{"n_layer": 14, "d_model": 160, "n_head": 5, "n_kv_head": 1, "head_dim": 32, "d_mlp": 640, "vocab_size": 1024, "activation": "tanh_gelu", "norm": "layernorm", "norm_place": "pre", "norm_eps": 1e-05, "positions": "learned", "qk_norm": false, "attn_scale": 0.177, "bias": "all", "tie_embeddings": true, "parallel_block": true, "extras": ["capped logits"], "init": "uniform", "init_std_qkv": 0.0627, "init_std_o": 0.0, "init_std_up": 0.0627, "init_std_down": 0.0, "optimizer": "soap_variant", "lr": 0.00407, "beta1": 0.95, "beta2": 0.98, "weight_decay": 0.11, "lr_head": 0.0149, "grad_clip": 1.0, "warmup_steps": 200, "schedule": "wsd", "decay_fraction": 0.676, "decay_shape": "linear", "final_lr_fraction": 0.0, "batch_tokens": 32768, "seq_len": 1024, "doc_mask": true, "train_tokens": 152600000, "steps": 4657, "dataset": "wikipedia_en"}
Each number is 50 + 15 x the weight over its row's rms, rounded and kept within 0 to 99. Layers, rows and columns count from 0. The size before them is the row's rms in percent of the matrix's.

# o: layer 5 attention output (transposed), 160x160, rms 0.0964, rows 10-23,42-55,74-87,106-119,137-151, columns 80-159
# v: layer 5 attention value, 32x160, rms 0.0956, rows 10-23, columns 80-159
o137 089:21 29 36 54 48 44 40 60 52 46 51 29 48 44 70 31 19 15 68 59 58 37 48 63 43 33 35 41 66 60 55 47 63 37 82 66 63 54 35 45 45 21 35 35 43 58 75 78 68 73 53 54 50 84 61 44 43 60 54 55 47 36 13 51 61 30 57 28 60 68 35 62 46 54 66 54 39 54 32 51
v10 105:48 48 48 67 45 42 34 37 54 35 31 37 58 65 35 62 60 38 35 59 35 38 74 53 28 25 42 24 48 56 24 48 38 48 58 48 51 34 55 82 55 53 46 49 43 77 54 43 67 44 37 37 60 55 43 87 65 44 57 55 43 48 79 86 49 30 82 56 47 48 44 54 75 64 07 42 32 64 86 22
o10 110:50 44 45 49 38 35 77 71 70 58 32 45 53 31 50 39 39 60 72 30 33 32 58 15 70 58 73 73 29 56 39 43 52 50 58 65 68 67 60 45 70 25 53 87 42 52 50 75 38 29 25 38 48 68 36 43 72 63 56 63 62 70 54 18 36 85 52 46 59 68 56 37 46 51 37 51 31 41 44 51
o42 120:72 43 79 35 45 58 32 38 38 71 43 71 65 10 44 34 25 24 38 43 58 48 21 39 43 60 47 55 75 46 36 54 41 58 48 48 42 25 65 53 54 60 29 53 67 29 56 49 43 61 60 70 60 55 50 36 67 52 51 78 30 53 19 70 32 64 45 21 59 33 69 51 69 41 64 57 65 33 41 36
o74 102:61 80 50 25 50 64 57 41 47 46 31 69 64 64 50 41 51 27 39 54 48 45 61 68 72 82 48 36 60 32 72 79 46 44 27 44 46 64 59 27 64 50 43 73 31 62 85 32 58 69 53 36 42 21 63 25 65 09 51 56 21 48 62 46 40 45 45 45 37 45 49 57 40 43 65 67 66 59 52 43
o106 093:61 44 32 54 69 38 54 73 75 54 48 38 47 23 57 37 85 53 57 59 67 58 45 75 85 39 55 51 53 44 53 41 65 33 58 76 42 19 47 63 63 58 38 50 42 48 56 40 37 63 47 61 55 68 47 51 48 73 65 19 47 39 49 42 60 30 28 29 54 55 22 37 39 78 76 44 67 52 31 58
o138 087:04 15 48 48 61 39 70 48 37 32 89 19 48 55 55 26 55 55 59 30 48 58 31 65 59 42 41 60 75 43 83 33 58 44 53 76 48 96 36 40 65 37 41 43 41 42 35 68 44 58 70 41 36 54 41 44 34 59 66 51 64 47 42 53 73 51 46 64 74 34 63 34 53 31 44 42 34 33 84 76
v11 102:43 29 96 39 43 53 50 62 51 39 57 46 59 28 50 62 80 32 57 47 41 62 52 39 60 51 39 45 73 72 56 52 64 68 36 30 55 44 74 55 55 61 55 35 42 28 59 72 29 29 48 45 54 32 32 25 60 55 74 48 22 48 34 78 43 65 61 73 54 43 41 66 39 43 61 56 46 35 64 23
o11 102:62 64 50 48 55 38 66 15 65 45 70 45 61 42 55 65 46 55 34 33 26 64 58 74 38 69 66 28 74 79 75 56 52 55 43 60 54 69 60 42 40 37 44 44 75 47 34 40 33 58 69 60 58 53 77 49 17 33 25 36 43 58 53 54 73 48 54 54 46 32 62 63 52 79 36 44 69 52 24 38
o43 102:66 70 53 48 62 52 73 42 62 48 31 68 51 50 63 32 48 62 35 74 50 41 60 39 63 09 46 72 29 11 48 53 66 55 59 58 55 55 73 60 50 67 52 37 61 76 56 52 33 27 55 53 47 59 57 44 54 76 37 72 69 54 48 64 41 47 43 24 32 51 34 60 34 27 18 69 42 59 52 47
o75 101:25 43 43 67 46 73 67 51 51 58 52 23 57 54 43 16 52 58 41 59 35 40 35 18 41 43 76 40 37 45 81 24 43 44 24 52 46 38 43 57 51 46 65 51 46 66 36 48 58 78 81 40 49 58 47 38 53 21 52 60 52 55 57 37 48 53 31 45 45 57 51 57 54 27 35 47 57 40 63 60
o107 099:78 59 33 48 31 57 40 62 32 38 16 58 29 35 44 75 46 63 51 58 69 69 34 61 51 28 60 48 69 27 47 60 52 42 71 56 25 52 46 45 46 47 41 54 62 54 37 28 78 59 36 33 56 39 63 46 56 59 71 43 82 60 68 50 25 41 53 41 46 73 49 43 63 52 67 50 42 88 51 49
o139 097:38 50 60 35 22 54 50 22 48 82 41 40 58 88 60 39 47 52 38 44 65 46 72 69 44 68 34 57 38 54 43 37 54 44 61 34 56 56 36 53 92 35 60 44 27 37 44 48 37 39 58 58 47 59 61 44 49 26 38 41 44 56 50 22 47 64 51 43 48 51 30 35 60 58 59 21 25 34 31 39
v12 098:64 34 41 67 52 50 61 25 21 58 53 55 36 47 29 56 32 66 51 44 30 53 29 46 66 61 53 09 65 36 52 28 53 38 33 52 59 49 59 45 52 57 18 71 64 42 57 67 67 54 52 77 51 51 28 42 40 37 73 59 42 40 55 69 67 60 39 62 51 69 40 38 39 84 43 43 51 32 66 55
o12 109:50 49 45 76 44 53 44 52 69 23 32 41 50 69 50 63 63 52 56 28 39 83 56 73 50 42 76 51 55 81 51 29 59 48 43 55 60 19 40 36 56 39 58 59 46 56 65 37 49 45 27 51 49 70 49 45 47 37 53 41 47 60 50 36 44 54 69 72 47 57 24 22 29 32 36 53 21 64 19 69
o44 098:64 30 58 48 36 40 48 40 48 84 62 69 61 82 55 47 58 70 41 69 68 53 58 77 56 21 27 40 53 49 51 63 43 37 58 72 45 45 72 33 22 54 57 48 74 20 41 42 64 49 47 38 59 23 75 51 61 82 32 66 41 55 37 54 52 44 50 30 44 55 65 64 73 30 64 41 33 62 60 65
o76 098:67 64 58 35 33 46 21 68 25 63 26 55 54 30 48 44 36 54 59 52 65 52 12 33 60 36 45 53 50 32 55 53 60 38 57 65 46 40 52 53 37 48 60 57 41 34 58 24 51 72 65 48 50 79 63 34 67 58 51 30 80 40 48 53 40 59 21 62 29 34 40 68 56 06 57 64 49 56 21 29
o108 101:44 46 50 35 60 48 42 49 52 62 59 59 56 18 68 71 29 38 44 34 36 26 51 41 68 40 53 48 21 72 59 87 36 57 50 49 35 62 49 63 39 48 54 52 41 56 35 44 24 50 47 45 45 33 37 47 43 48 47 37 35 49 52 44 51 48 65 44 33 50 58 77 43 74 61 32 51 47 78 29
o140 091:36 58 48 40 41 39 30 74 75 42 76 50 48 59 45 47 36 76 52 51 62 44 52 40 33 44 35 42 47 22 72 33 56 60 48 40 65 35 51 43 75 27 57 44 31 48 41 47 57 56 22 45 71 56 63 56 12 68 50 63 56 63 48 36 50 18 75 42 44 49 70 45 89 72 47 38 65 72 48 24
v13 099:40 34 41 52 64 77 50 41 29 52 41 55 74 30 36 49 31 56 44 43 51 56 54 66 59 77 41 34 63 42 71 57 48 61 32 63 30 84 52 41 48 27 30 32 34 67 46 37 50 56 43 34 41 59 61 55 30 60 58 45 33 64 38 65 47 58 41 86 30 54 58 57 60 63 21 45 26 42 50 62
o13 100:57 42 46 67 39 59 37 59 57 31 52 35 54 57 58 35 58 64 86 51 76 46 49 51 63 47 36 45 78 42 58 48 54 50 71 36 43 40 76 18 40 60 58 47 38 52 49 59 71 37 57 95 39 37 33 54 80 70 78 32 37 33 74 67 31 34 62 46 39 66 60 30 39 54 65 35 56 77 65 53
o45 103:47 49 44 50 72 11 11 49 66 75 37 74 27 58 44 55 58 49 48 54 63 82 54 49 47 53 70 51 24 40 52 67 50 42 47 55 66 34 60 59 63 63 30 68 43 42 27 49 35 52 64 59 51 15 57 53 45 75 26 58 59 56 70 55 44 32 63 41 64 56 63 32 50 41 56 71 76 47 20 51
o77 102:53 52 56 73 58 42 49 37 47 40 52 39 37 39 61 56 44 58 24 64 43 46 29 66 59 45 40 60 54 66 49 34 30 37 45 32 53 67 54 45 59 50 77 51 78 96 48 43 77 49 61 44 69 44 17 17 72 45 66 79 80 48 36 46 31 49 67 41 62 58 29 54 40 33 43 41 67 24 61 38
o109 099:44 43 66 34 35 53 53 78 52 60 55 37 19 79 90 60 61 46 32 78 54 36 48 52 22 39 40 74 42 44 74 44 68 42 39 53 35 30 33 54 70 58 55 48 65 34 52 68 49 43 52 54 64 59 71 53 63 45 30 44 59 39 60 31 43 77 23 48 86 39 39 65 36 49 65 70 39 46 57 63
o141 096:49 66 45 54 43 46 74 48 29 78 17 60 66 28 32 43 47 51 55 58 57 37 67 55 43 38 29 48 52 75 52 69 48 46 79 51 61 47 74 49 49 51 51 45 51 42 68 15 48 49 24 52 46 69 51 24 39 79 42 41 44 48 41 43 59 67 28 35 43 64 53 48 42 60 42 49 34 70 21 52
v14 093:54 57 37 49 56 19 59 41 62 75 44 45 69 76 39 55 68 44 50 40 60 51 49 37 65 59 15 52 32 61 58 51 72 32 38 50 42 29 49 61 58 38 71 39 57 33 49 54 55 30 52 47 51 64 40 65 23 62 48 47 36 75 39 51 28 53 51 45 25 29 63 47 37 63 63 45 50 77 56 42
o14 101:56 49 54 52 45 37 53 90 44 40 49 30 89 39 55 38 56 55 40 45 43 65 44 41 30 22 61 42 65 70 77 29 48 51 37 46 24 70 40 61 41 26 48 54 38 48 49 49 73 58 47 40 76 73 30 50 78 45 59 29 31 71 47 61 58 53 40 79 75 81 50 50 53 74 50 60 47 07 49 85
o46 104:49 64 59 46 47 62 64 57 68 49 52 45 22 66 66 51 60 27 55 43 40 62 64 39 35 42 64 45 58 54 56 52 68 44 70 46 53 52 51 68 15 51 58 43 65 76 63 34 61 42 63 33 34 57 56 31 66 64 58 55 43 62 44 50 56 43 60 75 33 57 48 78 47 41 65 61 54 28 65 57
o78 095:52 74 51 45 54 66 34 25 42 17 56 73 44 56 29 41 53 39 71 54 43 44 24 94 23 61 71 62 90 47 53 52 46 32 34 57 39 41 12 41 50 54 34 45 65 58 80 41 47 59 31 90 54 41 34 43 69 28 58 68 48 35 53 32 28 27 53 52 75 38 59 51 63 62 68 71 49 56 52 72
o110 107:48 21 42 62 38 33 03 52 37 51 40 59 52 29 54 53 41 55 42 64 71 30 79 31 30 39 40 42 28 32 45 79 36 64 56 53 22 75 64 44 70 80 69 71 66 55 48 54 34 67 44 66 39 37 44 46 35 44 43 47 90 41 42 46 56 60 42 37 40 43 35 63 62 28 61 36 60 46 39 26
o142 095:58 59 73 50 48 82 66 66 55 13 67 52 36 40 72 62 40 47 40 31 47 44 17 46 69 54 42 73 71 54 63 43 36 72 29 25 61 40 49 41 44 39 66 44 31 45 63 53 30 65 81 23 14 47 51 29 77 37 39 47 45 51 54 38 49 51 51 40 65 47 41 47 62 56 32 28 49 74 55 19
v15 092:76 50 55 36 44 40 31 39 41 75 45 52 70 46 49 69 55 67 60 21 52 51 49 33 60 41 68 73 38 57 34 45 18 73 47 44 65 53 54 54 52 55 29 39 39 54 49 56 38 28 32 52 46 54 37 32 48 74 38 19 59 31 38 66 40 35 31 68 59 80 24 53 76 34 62 47 57 46 48 51
o15 090:43 75 46 42 41 88 52 66 76 51 34 82 47 56 53 44 47 58 54 64 72 38 40 56 53 83 38 61 49 38 34 51 45 49 67 57 73 42 55 57 36 66 70 42 56 65 46 61 49 25 26 44 44 68 69 50 40 45 48 74 64 59 51 69 30 50 55 83 45 35 17 50 10 60 55 52 63 35 37 47
o47 122:42 51 58 38 63 34 54 34 36 31 57 50 53 59 57 65 63 28 32 29 23 85 30 78 59 46 47 35 60 36 46 53 36 44 34 50 53 79 25 63 52 52 27 77 39 75 69 20 25 62 59 28 53 32 67 24 39 28 30 45 72 49 56 35 56 61 54 28 39 51 58 58 45 34 29 56 66 30 48 56
o79 087:46 45 47 46 77 58 26 48 11 48 41 51 63 45 50 42 41 47 64 76 69 54 31 54 44 43 45 25 29 55 40 59 61 49 70 53 38 52 61 49 28 21 49 27 41 24 27 38 74 68 38 80 60 50 53 56 50 55 57 55 57 57 62 43 57 39 47 38 14 36 62 31 59 58 64 62 56 53 52 55
o111 100:22 29 47 68 58 62 74 56 41 47 29 20 56 34 49 35 37 37 44 53 53 30 58 36 41 45 46 28 63 43 79 54 68 44 71 15 44 47 78 57 33 61 43 40 81 37 24 30 41 56 49 45 64 49 33 56 33 64 35 36 28 48 45 53 56 71 50 53 57 47 74 53 23 76 50 39 23 58 50 37
o143 084:61 57 37 46 06 52 32 39 82 32 60 34 47 54 35 26 49 32 40 66 47 47 45 61 38 58 39 84 42 57 47 64 32 50 39 98 40 53 36 12 42 58 40 54 49 47 57 33 53 49 55 41 54 45 23 55 34 10 42 63 36 40 59 34 56 40 45 64 64 58 39 62 33 46 44 26 39 42 52 44
v16 102:27 68 62 20 52 48 53 63 33 43 60 63 61 38 42 48 36 45 40 37 75 70 63 55 62 49 48 30 52 28 52 48 72 50 50 55 26 60 56 46 20 47 64 53 27 39 74 75 26 44 52 51 51 52 31 95 47 48 47 56 29 32 43 49 52 69 56 57 10 75 35 33 30 36 49 60 43 41 54 35
o16 119:71 39 66 59 54 47 59 69 68 58 27 41 49 62 40 56 51 36 59 55 44 75 39 20 48 51 79 48 37 24 36 58 25 57 35 48 37 51 48 58 49 25 59 72 29 64 49 50 61 34 66 44 37 38 18 32 43 54 71 57 66 46 80 44 57 48 50 43 70 49 37 50 35 58 48 43 62 29 57 49
o48 113:54 66 46 64 31 65 75 04 68 51 64 55 28 48 42 40 43 62 49 54 52 30 77 46 58 54 49 59 54 92 53 54 47 58 68 64 58 37 60 36 48 60 73 22 68 57 18 76 37 57 49 31 51 65 77 64 52 53 69 27 62 64 34 50 64 68 55 66 13 54 40 59 56 30 57 24 56 56 41 35
o80 102:47 38 52 73 57 00 71 19 23 38 61 44 63 28 55 43 52 65 27 65 38 40 62 84 54 57 56 53 50 48 56 53 45 33 52 52 47 48 42 58 60 53 36 30 52 66 52 49 50 45 38 62 64 64 57 57 29 84 40 56 56 58 20 34 43 29 37 49 40 64 48 78 67 64 53 51 27 59 62 31
o112 091:49 45 40 34 36 58 53 70 50 43 57 38 47 69 57 63 46 37 78 55 73 35 31 28 43 54 49 63 50 37 53 65 80 64 45 50 42 38 39 43 70 50 12 76 71 49 54 51 54 99 50 60 56 38 64 36 58 24 60 69 56 63 68 54 64 46 35 58 71 41 54 28 81 79 75 53 66 56 53 69
o144 087:56 58 45 46 61 69 07 59 51 53 48 47 66 48 59 47 73 56 36 44 22 34 85 81 41 59 55 35 31 29 64 22 28 57 40 50 42 54 46 54 68 57 45 40 46 36 20 36 38 48 17 60 28 34 50 47 20 60 49 26 68 36 41 59 47 59 56 35 47 39 46 77 60 61 29 57 36 40 31 57
v17 100:08 47 48 41 62 64 59 56 70 60 48 60 28 59 19 55 60 22 28 60 56 49 23 50 41 54 74 31 36 66 42 62 42 53 47 58 62 40 32 51 43 32 54 80 63 48 36 60 31 49 88 65 62 37 41 45 38 56 64 40 42 39 57 64 68 43 18 72 48 56 58 87 64 22 59 87 47 57 49 64
o17 116:50 79 42 49 46 55 55 46 31 37 56 61 36 29 56 46 28 50 55 39 77 72 60 52 77 40 48 43 59 52 34 57 57 54 68 18 38 44 56 61 39 58 61 07 55 39 44 48 35 51 49 43 37 73 86 52 48 69 54 43 45 55 43 49 39 54 49 39 38 39 75 64 52 57 63 85 66 49 57 70
o49 106:45 36 29 82 65 41 74 65 68 56 74 34 53 63 55 26 45 72 64 48 50 50 46 20 47 45 63 70 41 56 60 39 67 78 59 54 53 44 58 58 65 40 68 51 63 58 45 68 53 49 26 51 61 58 30 65 47 40 36 20 47 60 62 65 68 44 43 95 78 57 31 42 37 55 38 28 45 41 50 49
o81 103:66 73 46 36 49 42 52 53 45 49 32 54 56 65 53 57 71 37 59 41 42 44 44 41 68 53 64 69 35 16 43 62 36 69 50 39 40 46 51 30 62 59 49 72 34 42 61 35 69 47 33 28 49 34 69 61 53 22 38 63 54 57 61 32 32 78 45 46 67 39 37 42 66 55 41 43 60 58 67 43
o113 098:45 42 72 46 49 27 47 50 52 53 62 34 55 53 93 36 59 62 60 57 49 24 51 67 36 50 50 31 37 37 69 28 50 50 37 30 61 78 65 38 47 50 41 45 52 64 50 29 58 49 47 75 60 30 55 57 38 55 71 56 65 45 47 63 40 11 84 48 37 38 33 30 62 77 68 19 52 61 52 33
o145 082:67 44 64 27 57 47 44 59 22 55 46 62 54 30 35 55 43 52 69 58 35 60 69 28 43 53 47 54 83 49 50 22 27 51 43 68 26 52 63 46 67 47 29 67 17 55 55 48 41 70 58 50 84 46 31 54 86 53 85 59 42 42 42 48 49 65 42 13 45 59 57 53 45 54 45 52 44 52 59 40
v18 105:60 47 34 33 25 29 68 73 27 47 38 42 42 36 60 57 47 58 59 70 27 49 48 54 59 63 46 28 47 64 50 32 39 49 34 50 84 62 43 42 41 29 24 66 63 46 44 57 66 46 57 28 50 37 56 36 37 63 58 34 29 93 42 52 57 30 52 50 58 45 44 35 48 52 60 40 52 39 82 50
o18 097:27 65 27 45 58 56 35 39 63 66 66 47 60 89 54 51 61 24 56 41 61 72 41 58 54 61 47 39 45 24 33 47 51 54 38 41 46 55 61 46 77 30 55 59 32 52 50 66 33 61 58 97 59 38 65 70 32 26 37 43 68 70 68 42 55 45 78 51 31 70 59 50 65 76 49 45 57 55 46 50
o50 109:46 62 40 40 40 65 36 67 59 39 07 55 65 29 41 53 41 60 71 50 66 19 53 23 63 34 21 80 45 14 39 34 46 60 46 46 54 32 69 40 69 41 61 54 28 66 65 42 71 39 85 24 56 70 49 50 68 47 40 52 50 29 71 45 36 78 25 58 35 45 34 55 39 59 66 30 50 59 71 70
o82 098:44 54 46 71 62 44 53 57 78 45 27 61 42 67 42 39 94 39 37 76 57 38 57 54 46 39 46 60 33 32 52 41 72 67 53 62 78 48 40 40 54 68 48 34 47 48 42 26 56 50 66 70 24 55 56 52 70 54 54 58 88 61 44 42 34 82 34 84 53 55 21 82 23 31 51 32 38 39 39 44
o114 103:81 42 65 54 70 51 45 68 45 49 56 68 43 59 25 42 47 70 63 63 34 32 37 78 27 38 77 59 51 44 44 52 57 32 66 69 37 61 48 85 60 75 49 43 30 41 50 67 53 45 39 26 18 49 65 62 63 69 50 59 55 43 35 31 50 60 32 54 64 36 59 51 44 42 45 99 60 26 11 44
o146 088:54 65 47 71 57 40 49 08 84 53 79 58 40 29 63 46 20 48 40 54 53 63 37 24 70 34 21 54 44 74 44 48 40 62 31 53 37 49 55 21 27 52 70 39 65 63 54 50 33 57 72 58 56 40 29 60 53 42 23 40 43 00 53 43 50 31 59 54 41 51 43 41 50 34 47 31 51 74 55 46
v19 107:50 35 33 59 73 50 41 46 39 41 44 36 38 47 54 44 74 42 42 49 25 79 51 55 44 56 37 74 66 41 31 72 56 43 44 70 45 47 41 21 45 20 62 21 57 54 58 67 57 47 59 38 32 42 60 56 52 36 54 50 41 62 66 60 41 70 69 29 59 40 64 58 29 49 36 58 33 14 15 46
o19 106:54 53 68 36 56 32 30 64 58 61 49 57 51 32 41 51 50 59 38 44 73 29 68 35 42 47 34 53 33 47 40 46 75 57 63 59 26 14 43 41 30 70 61 74 33 31 56 36 57 48 69 38 45 38 27 52 97 39 52 25 47 41 28 48 49 42 45 45 65 42 65 33 67 44 69 51 22 55 54 34
o51 120:49 45 41 59 63 32 54 83 43 37 48 52 25 70 59 32 55 63 31 62 55 70 26 35 26 74 70 21 41 42 58 15 66 26 54 41 60 59 55 84 55 39 51 39 48 60 78 65 31 50 58 48 32 53 45 20 30 95 54 68 75 41 65 57 49 52 48 34 52 49 66 61 62 36 40 74 75 35 46 66
o83 099:60 52 61 51 40 52 57 58 57 42 35 52 64 47 14 69 36 64 32 31 32 49 70 23 54 20 60 30 39 70 63 63 52 37 65 60 59 55 46 71 47 69 26 47 19 32 39 60 51 70 31 41 69 41 53 81 32 56 52 88 62 56 44 63 20 43 39 89 48 30 41 81 52 52 76 48 49 12 71 48
o115 091:50 70 41 59 18 59 72 36 37 81 46 65 53 37 49 54 21 49 72 70 51 42 27 66 69 30 71 42 58 43 57 66 33 81 38 49 82 52 49 60 43 51 52 52 54 49 49 25 24 33 49 97 53 61 47 42 65 38 53 42 60 59 24 54 58 45 53 49 47 58 52 43 35 59 46 52 32 69 45 38
o147 095:78 55 85 43 64 61 40 55 71 63 47 30 69 53 57 59 70 45 90 62 72 56 37 46 46 42 46 63 58 35 44 51 30 52 39 25 43 55 50 40 68 61 47 67 80 80 48 29 66 68 57 78 42 26 90 63 69 51 24 41 56 63 35 60 47 47 72 68 43 44 30 44 30 35 44 46 92 42 70 50
v20 096:48 27 28 24 50 58 33 55 65 43 48 56 31 31 59 48 34 25 62 62 40 64 51 43 34 39 49 61 49 34 73 54 53 60 35 53 43 55 27 27 49 46 51 39 82 58 48 30 41 42 34 86 52 48 63 20 63 44 53 38 67 62 48 51 28 63 51 49 34 71 56 37 61 42 45 46 68 31 24 85
o20 100:47 39 48 63 38 40 40 75 37 63 48 47 75 44 76 74 35 28 56 61 75 70 66 41 34 39 49 63 50 75 33 57 18 69 30 66 19 39 31 40 51 29 40 64 38 31 30 37 72 22 83 45 52 60 39 47 41 41 48 43 33 43 64 31 70 52 47 43 68 51 44 48 43 19 40 74 33 39 58 67
o52 100:54 67 42 68 71 17 84 49 50 53 41 33 24 68 05 44 38 71 45 60 38 35 37 36 43 57 71 49 37 53 33 53 85 33 61 54 24 67 50 69 50 56 57 79 49 51 58 60 48 39 36 38 62 63 26 57 35 76 69 57 68 44 51 16 59 17 52 38 46 63 38 59 41 74 24 63 54 28 59 53
o84 095:62 43 24 63 50 72 05 77 48 76 48 52 48 31 59 57 53 57 38 36 56 33 49 13 42 29 51 53 20 41 63 34 38 56 58 47 74 58 62 56 55 69 54 50 32 51 47 55 51 67 52 54 57 62 59 38 51 40 54 20 52 66 36 32 54 60 53 77 69 79 57 54 37 22 36 66 55 33 57 48
o116 102:29 51 75 59 84 63 50 37 44 44 53 63 65 62 63 55 99 58 26 36 47 45 34 56 74 45 51 31 46 73 40 64 72 44 51 43 72 61 73 41 57 45 66 60 55 51 60 81 42 49 42 50 46 36 66 31 59 19 37 55 20 34 45 71 51 58 77 55 50 22 50 51 61 69 69 47 60 61 54 35
o148 086:61 82 54 40 63 56 56 46 69 47 65 63 52 41 23 26 40 59 51 34 25 46 41 73 27 76 44 44 62 57 44 66 60 65 65 45 51 78 40 60 37 49 41 42 18 51 49 60 60 38 83 33 36 53 35 43 25 80 66 52 30 54 59 70 55 34 42 62 66 46 51 25 57 47 57 50 34 40 51 49
v21 117:55 07 37 51 80 61 39 48 24 63 47 43 59 60 64 69 54 69 52 49 45 44 74 48 69 40 68 32 40 40 29 44 52 61 59 63 26 53 33 43 48 82 49 62 46 65 30 34 25 67 32 65 56 74 23 49 63 49 58 28 42 49 63 62 67 46 69 61 47 37 49 61 37 38 32 44 39 56 76 24
o21 126:17 46 54 65 65 43 63 51 59 40 76 22 37 44 55 60 75 59 53 65 32 56 46 42 58 49 41 57 28 59 58 49 68 62 67 71 53 43 54 26 49 34 46 53 38 49 45 51 55 33 46 21 65 70 62 72 12 34 64 19 78 46 47 26 69 47 46 66 28 70 42 61 27 73 20 32 70 36 50 58
o53 113:76 51 50 26 52 56 39 23 44 67 60 72 67 61 62 49 55 32 54 69 52 65 42 49 37 32 83 36 38 53 46 50 46 63 34 30 51 51 53 69 38 51 54 49 68 47 46 46 72 58 78 72 42 24 54 58 73 38 37 82 32 61 20 51 46 34 39 24 59 28 55 80 77 26 62 88 63 40 42 59
o85 104:61 51 60 44 61 47 32 59 23 56 39 65 87 72 44 19 49 46 24 58 76 53 48 33 37 26 47 51 26 33 16 59 56 57 29 27 32 33 52 56 63 49 34 56 50 29 66 37 29 50 61 66 47 27 48 37 60 43 52 70 91 51 54 48 46 54 50 43 69 43 35 32 94 57 76 42 44 65 47 59
o117 094:49 67 61 54 22 43 63 36 49 24 79 54 51 71 50 43 49 42 67 25 30 35 52 78 64 82 33 71 77 58 39 45 42 35 56 25 51 84 48 24 51 46 52 45 42 78 56 88 50 49 33 69 47 30 47 75 53 56 38 67 39 65 72 68 32 48 40 52 50 63 63 66 62 55 45 68 35 68 68 61
o149 085:65 66 47 59 53 34 30 57 65 53 26 75 33 37 68 32 63 41 59 24 45 58 58 41 34 60 43 36 60 63 66 49 48 59 64 62 81 48 91 65 73 70 44 71 47 51 62 55 49 38 71 46 44 71 44 45 69 61 40 62 49 30 44 35 52 72 41 59 56 69 50 43 76 80 74 25 74 57 51 34
v22 096:57 44 54 29 42 54 68 41 25 52 39 81 61 62 70 63 68 48 36 55 49 56 44 44 34 47 22 68 50 30 55 57 31 64 72 59 52 65 62 62 58 46 58 54 58 45 30 62 37 58 48 55 76 69 45 56 30 63 36 64 38 52 35 80 54 55 31 81 54 32 28 48 53 59 46 27 29 49 99 67
o22 106:53 47 22 57 60 38 27 28 62 32 51 61 25 40 41 31 42 32 36 56 55 49 62 62 59 62 54 59 73 75 41 19 45 55 53 50 43 51 85 34 25 42 68 41 54 72 49 24 46 43 75 47 39 51 50 38 79 41 74 24 33 72 59 68 53 39 49 45 27 59 57 66 36 43 38 39 74 41 32 17
o54 097:33 43 39 50 45 36 29 55 33 40 53 19 36 73 51 49 48 52 61 39 36 68 44 36 34 50 56 42 23 32 41 37 49 31 42 37 52 60 31 85 68 51 50 24 38 41 40 50 29 51 41 38 73 59 48 39 33 56 66 34 67 71 46 22 44 40 51 46 19 99 62 25 65 42 42 91 54 14 55 49
o86 101:70 64 54 42 57 50 64 35 62 27 69 55 41 50 10 26 50 62 62 44 48 28 47 68 50 55 58 51 67 35 32 27 54 34 57 55 66 30 39 28 59 43 42 64 52 48 68 57 63 40 78 58 39 69 54 58 36 74 54 74 61 47 29 17 54 67 51 51 54 30 75 31 64 44 41 46 51 55 24 61
o118 105:57 45 63 65 64 88 25 50 64 58 60 41 80 45 50 47 38 48 73 53 38 65 45 47 47 55 48 47 48 59 81 67 51 45 38 56 51 42 41 47 67 45 48 61 61 52 83 72 52 64 46 47 47 34 61 51 58 31 22 70 80 34 35 82 69 45 48 29 68 51 42 41 47 23 61 57 66 55 35 58
o150 099:65 73 55 42 44 62 49 29 41 46 69 55 52 55 72 77 59 47 24 46 43 65 58 52 78 41 74 27 42 62 36 53 68 47 58 65 24 58 47 57 42 48 13 60 42 49 32 41 62 76 43 43 45 39 40 61 24 47 42 16 48 35 47 45 70 58 64 44 63 54 66 69 19 82 48 58 26 55 52 38
v23 094:33 48 65 63 51 66 45 55 61 66 50 56 53 47 37 66 69 64 23 15 63 50 73 54 66 22 47 38 60 33 57 32 47 59 55 58 41 66 52 62 64 54 49 45 60 88 64 48 22 78 30 54 48 26 30 50 35 67 72 85 56 50 50 63 52 46 44 35 50 35 58 54 56 64 45 62 60 41 38 65
o23 095:75 55 40 52 64 31 37 69 31 50 24 58 23 71 40 54 47 72 57 54 48 58 45 36 47 75 42 49 60 55 68 66 39 52 62 46 64 52 75 48 71 55 34 54 45 58 65 49 43 45 61 66 76 69 41 32 28 56 52 39 57 54 72 27 53 53 60 67 50 74 20 64 38 73 29 30 49 49 53 28
o55 093:39 76 55 62 63 59 53 55 78 54 63 51 76 61 57 24 32 64 50 43 50 50 24 46 38 53 48 66 80 75 58 76 72 54 49 12 37 45 20 46 56 66 34 36 59 38 56 63 72 45 42 66 66 36 55 28 46 48 14 56 34 42 53 37 50 48 60 67 89 49 44 46 46 46 61 79 70 71 54 44
o87 110:65 56 57 27 38 40 52 27 49 32 58 46 66 28 46 69 36 22 67 51 65 55 33 74 37 63 55 81 55 69 23 51 47 37 55 43 62 47 56 43 44 63 49 47 52 38 23 28 41 60 43 73 22 60 54 78 74 49 45 56 45 83 45 45 48 45 49 58 33 65 54 54 70 33 60 50 49 38 53 37
o119 089:36 72 41 70 51 68 55 72 46 58 44 54 26 44 59 56 40 25 63 50 18 58 30 68 48 19 67 87 12 44 42 43 78 47 68 53 34 43 50 52 46 42 68 66 56 31 28 32 50 30 66 25 53 50 58 43 65 24 71 48 43 45 77 44 63 61 56 56 43 68 47 58 49 43 61 36 35 70 44 61
o151 084:41 41 47 45 48 32 69 29 33 56 48 57 73 70 49 56 46 38 47 51 49 65 59 65 58 53 27 29 37 60 32 63 59 40 54 30 44 68 42 56 55 75 53 50 55 57 70 54 55 65 57 50 41 22 31 28 38 49 39 58 62 47 33 36 35 77 35 46 66 72 36 58 31 58 56 78 68 54 38 40